Part of a small language model's weights: 97M tokens.
Each number is 500 + 40 x the weight over its row's rms, rounded and kept within 0 to 999. Layers, rows and columns count from 0. Numbers have three digits each. The size before them is the row's rms in percent of the matrix's.

# layer 9 attention output, 96x192, rms 0.0822, rows 73-95, columns 0-191
090:517487444445476490364443490493482449520457567438556481545527469626539456547602470507544621558465517575511570531478515463534501513512544470497499472463472530480474493453507412471515515523482470478491503531532487543563524545465555485515529528457495532545432499449500498529528535475550516565501509495489583577454486501498559518465481458490481453445497524505503462481501463549453504496469497480439476492495488489556580519525540547479457595455504486561540524527458457570522471502495478511511530476513441585484536442483519522472581483465521532537495510484481494474496503557539453479
101:505543458467439456490476544443462449533550525502547526553507540470546603498449511448469457537478454486502436514428436492506421531577460535416502485495545448476475493499463518570546455518557494485531514489441497553445448447549513546505490503460500566520519457482465506486514515510502463486551574519481527488496456434485485527506485465497487521482473502529496520513587542483439574531521502486507521566489461406512492573552460445510520499476481521470486573560541607515556455466545518457497529459538508513588454475463483478488490527428508433491506479503524514437430443478532472403
099:503424454455523624528549360598496398410492445364474502515546462527513504546522493528502485486516540448497516484516526461486437546466496509478488495523499536451500556510471455476514481441453478479516528508498474563474440516528496441465453525471447503485394472457515540549490477491512468514457531479473534491556498483473462513493554547507489500490537504539509525517510464519498475415523520535561535466492533460470447520453578475519440533542497491591513474491528509461453505495544468490522517430518471498498496513550526502432535451455501504518479553534497440384535486528485476484
102:459642424521536471491532517554434510547465529477514457539438488521408524510487600559454506563457434538480471579490586461556540492499491535511522512552475425498506459463563464474483507563502507506453561495560541534503512499459477494423482486547448500467550438544475482557481451464518550548470472534499483594498552461589547513481511471504510512544487508478389483518500453466473531456519520526526473439486534526519445520466510517546509477446466449514492449512502536514517474458512510534457502478486551479543511443484459497487458536521481468430506470576535539560531445487471528507
100:584380472505512441506555489581496428549555518496422612417450554515484544503378498515610405514415539453499508560553512534563486490538466487468517478502511453446439484460576543501442478452463497535476481571528550545477524494503536489480426511547537495562526499479547538508470515436497537532540516460502470555528577539505490519503565507490528446492542539483440528515507504468522487520484550471516538463462504504473457484479511497505517515504491509516531527527526495456464550545487512501498491460433505527500498506501495476469465482531462507542549540470556526410468538474508504563
098:488505430474510510542406509384518591608541431519506468508505412490551473416493417451462471451432515495490500424521502456481524508462402495498503493531529565498539420521548515452470536497502555488440537532452564510498488525531461469530454507471495518545491435488501564505536437446491555525525475507481521505502536480512529484488493490548491551531512503483461484488503495514534535470460393563468482563541513539493477527535435465493535453477469445477500508562507472501479489505599529516562570465560516522505496571478597546490449444477537484467471536498469537501462500464487502485
099:581580445489538471501454489579424493549542504519551519453453434453457486567546524586529569529428507550477443492357493461481530476478474541504539499537486499512561480499572555561446523492575487544490527545484465505431490462508455538472560476453512532496550517491525505522514559525485461512459527510481501529513476439520571506461490469470549539451474506459518490495477522493518523518488537418513426479517537468438544506462541511490525482451471497491450596469504499587543501522550488465478486479456514541507469483507500480499533557535585443566545501550525555482521403508491487477
098:506497479417515533489475502478513626474410536423545573426452472557455424444590450573467524500602529555409517492522500573510536496488513522499550437525511486538548536434498503445424448553474487467527487495514442515487510523462513499421418461506536512527491485483492510520573445519497476518472490472516444442518534462536519453514486450532426521425487553484519455491501459498469535529471480476456578551482512494524486479483509614453523428532474480505511475531518484515474529462486414463538563501527468478480543500533469452533457530514501516539486490556473486498504492489473481514
100:468406491513385511494394434469522508591490569536500457498504541462587477460522474470479492486467504539448458563518500517519453526554464474491528504510462444543459547574478499432631494574533569541551423435540448478488562549477507500522460495523444467522584522487523493457513496561552450468488531541503472506529459502490470506457558501490519481510447447573529495511503516443493509537545444495495512430502427558499491460525540472492494533523495482474517484480463444506527512504514524478454468491488485483415506448540505514541429583531487496478476436481537464490477442537477477534
094:560622583543556486576514489546461532468409518475492419522572420580563469454473451488490558530512464526430507437512455555590542570472506566486502549458574465453480461442475511457496478522488475545495474524494499450486479459537530536503495510499498506548481505509433452469522480542508414591547596507459461561522502432504524508511494456495498464468448493457497489526474488514544468537562507504573488544481546502517528501460515524495481487468522491526557566413487514434494511509495488427528524483546490561525490494560487496521463511470490521471473439523491528487501541502438471550
105:367479545566449461467353396514544536507530534503553484443559465448551483563359582456563451584575517515496533522484537539417457504542477594582480506491470501452482513500540505494528460475529559481496472480451531480545521469513502522485523521541498542517447520482526467475487520543488526530520503539506493546479478479548522481500532490475484500548478474557508498470471548549512475487497488499447524486500544515486559439548423571561471555520563513527487484504599488513465480498535474492491445452474472453493503534505532471499493512515548483536482477517471476492463458520509500481
101:476650530533442402440541595480509549481451525491465528422454497449647426499419448420520504387474501495480501489525512453490483535534495505490550483504503512531466575445520459512515555429492534490534507526549528487495466511523484463455476466539505565499514567481481501508470532528459504474523493531486507521553519509493417484453511523437550578488527498527497511502480535533484524501561469536517481474430450511473477510453479519527616547473488489527531510508530512528460462568491505503516470399501535483507480512472509463465523511541466496497492531570553530490500466556537479486
099:476567597488484483457519399425558406504647509561496484390501506451453494629470547413432484551479557492485549464455518492472480443512494474477544507433486534525484526513525511459566510426457536557564527468467524506430545493537476435496497534457508509486496474480545442459497491537525516517476463467514457496452517513527517499498510464581472488592487484470522539507504505517510536489491438524479500473517493517535575506531502445416511461527594520498474506508510474506448524541553483467477513471475482485553487532484496550473494471463514531513518528425481509496501527450458508531
091:487577551382421546495559444521490554466494514445611528490402490545511506419555401447566435435466527440474513526505589494538549559493422473489493495503491545442498528522549529483551454551484432520466498524503492474520568504544479477501519560450542530477545525541520511465508456471545479480543537477497456465524513529555506495548465532431526440526528528471530502516473475518533514487456487476549526512506473509486555445558483571469493462511477461503510508521464502434492554465570502506505491443520486436540519547506468496506535459431559479442484518512501541547458502481546535568
107:457563527468574526579531496539444434514603572584449567615550543490481446551458461457561522459494478470493453400449476520493568536517520465525464445516481523498533484463441482467525468460456454411452489437495479493481468485459569517525478523462465501497496605498500506521473451482488498494472547536496438468440541543570506493472455535500439534541517500460494454474519447537502532548475525452574507557485482482522480478496506501516489501545448505418456513463517564510474491495528502501432469469465499509533467516546521487553510558471463525536445492558448475566480471563503498466
095:574585536552535477514532544447548463519521430520499444493575503353458485513537439475461505464580527523431479557476536484499447474482537488547486506415502501560522492548487601473474441479473502523540491517508479538519517472451491535490476417467484528503555488503534489544424490504477588500393505487524460460524535496521488600424514468475541439540441482478453441523493529504491491492530525477526488521582536509445564481461461486538547522508519525528449482476433456489470485564459447517436431514471532508462508499513461511530532483528516449518520427504547498532535469478523460496
093:432525494472466556462487460627546562599528520562392436495541453526559519468461521413501624477465470444493466557529529440454476530473504486542489525508426432536523505534559456475492506514499506503475537480521533452481527449544460541501535508492486549495580570527451503564503505476492534516490430516459460510545557505520516530524513541515513523554490480495539544477456504449516532522418512518496448463470503458499529417496513500517467537569446482490486514526497477421446560539504513543494441522497523497578493557491486489480510538461532536561544471563510489547451538482509531442
095:440480468441519581499441629554459439584433530447484458527545478490534518427438447580442487545414499459447512565532507494508499511536539476559510499453508475483520482552515459490411543556504552518475509493541479464524484562484439522559540504505491459477536481523544526525465516518498479492563456462503520544471465461465482595519468570481506489578524441481468454496496437498537462433509464511428539497483513483463503509548547535533517547471506527471524447541478535431535466470432475543495500483534457452502472487536456528479480456529567515449479437538503453543496533570496527466
105:496598411503517483458504537605561612442534408412476472592445541469544584402458518510411593474444470535486501547516462417589513476490424480576507505582526506491501522543519542466512556552506539428515529505485482463437520497531458512493530535498502498516502506521481502517529551505493500490476470464494530460525514476496543479473509502531539475457503477540517493502507487524479540526458550484445542523448521534498510444445511477455538527488530473519519473451498554521456496460504502502479497541513467457530493507518515512536605449533462531592490499522474507508551529451466483556
103:510537507523419434557400515532509569410574355477432537478483525535472497433524515583521577481529497517486554471411483455488533493550546478546481543538541480490481528532501450514490502517553477567490557492482516531522497547558572451555523469484501502487507453516507507450528461489507503527495496505526496500542517569496526469495482504493561509409519534558441403494456555492511435488482508493535554523435460477464476488551494489544468445472539538536451523465510553576442528538550476507444518561446538505416481480530491482490465482512500476451515509466481520528542441432505492490
100:464480535488508506482642565512582584544544487559563539558544463586504515591487517607509479500504489570505514560502440461459577505493497414509499506516437358505544437541493471523464436446520531532478528464512534463503506501530524518514518606522561458476477484531491487464485513500495509470573504512516504454530454485514477449482439434459444503528539464530562471450445440438551499514475515455427454502489574496529457531479559412516498490521494516463539473476512495452540465476511504522489512532500501455489513488506520504496524506496537525508451451544499519514539456494479487516
105:386525455526533617578486556542467505486478428577471456403427565494450435540448405491441486421454457449464509469531495507474525538504517497476509567510498511520491514474476452445434559477472423511477493497574497483506480551463568547528489544530450457486535477507509457508492521485439504462491521496478528566503573494480494578537509486532448511536423529498508518510495444485463437483474462524483474528480492496435515528511466471491487486517455568567511451512567484494551521495530470550496458500430489512459487454521492573523489525538488443582523514499526510551510546482465497421
100:553410536565409516472511528448455448525437438580440419444457414472436421566518555488571446525421455474528465482488451451509469498480472473403529482513530514504482480542446562492526494461440458484544460476517470570513483563554535483513465429457536468491481535517508498533501479488485549571489502489548462487491576523546492505514494446433490504526473512421487497484519469477446500487508546481485517430556462461500462528516437464574471494512473421511505554484557457527548463529480479502534470480460547514470501522476501487475551493556495442515508472552464532506502433494423509474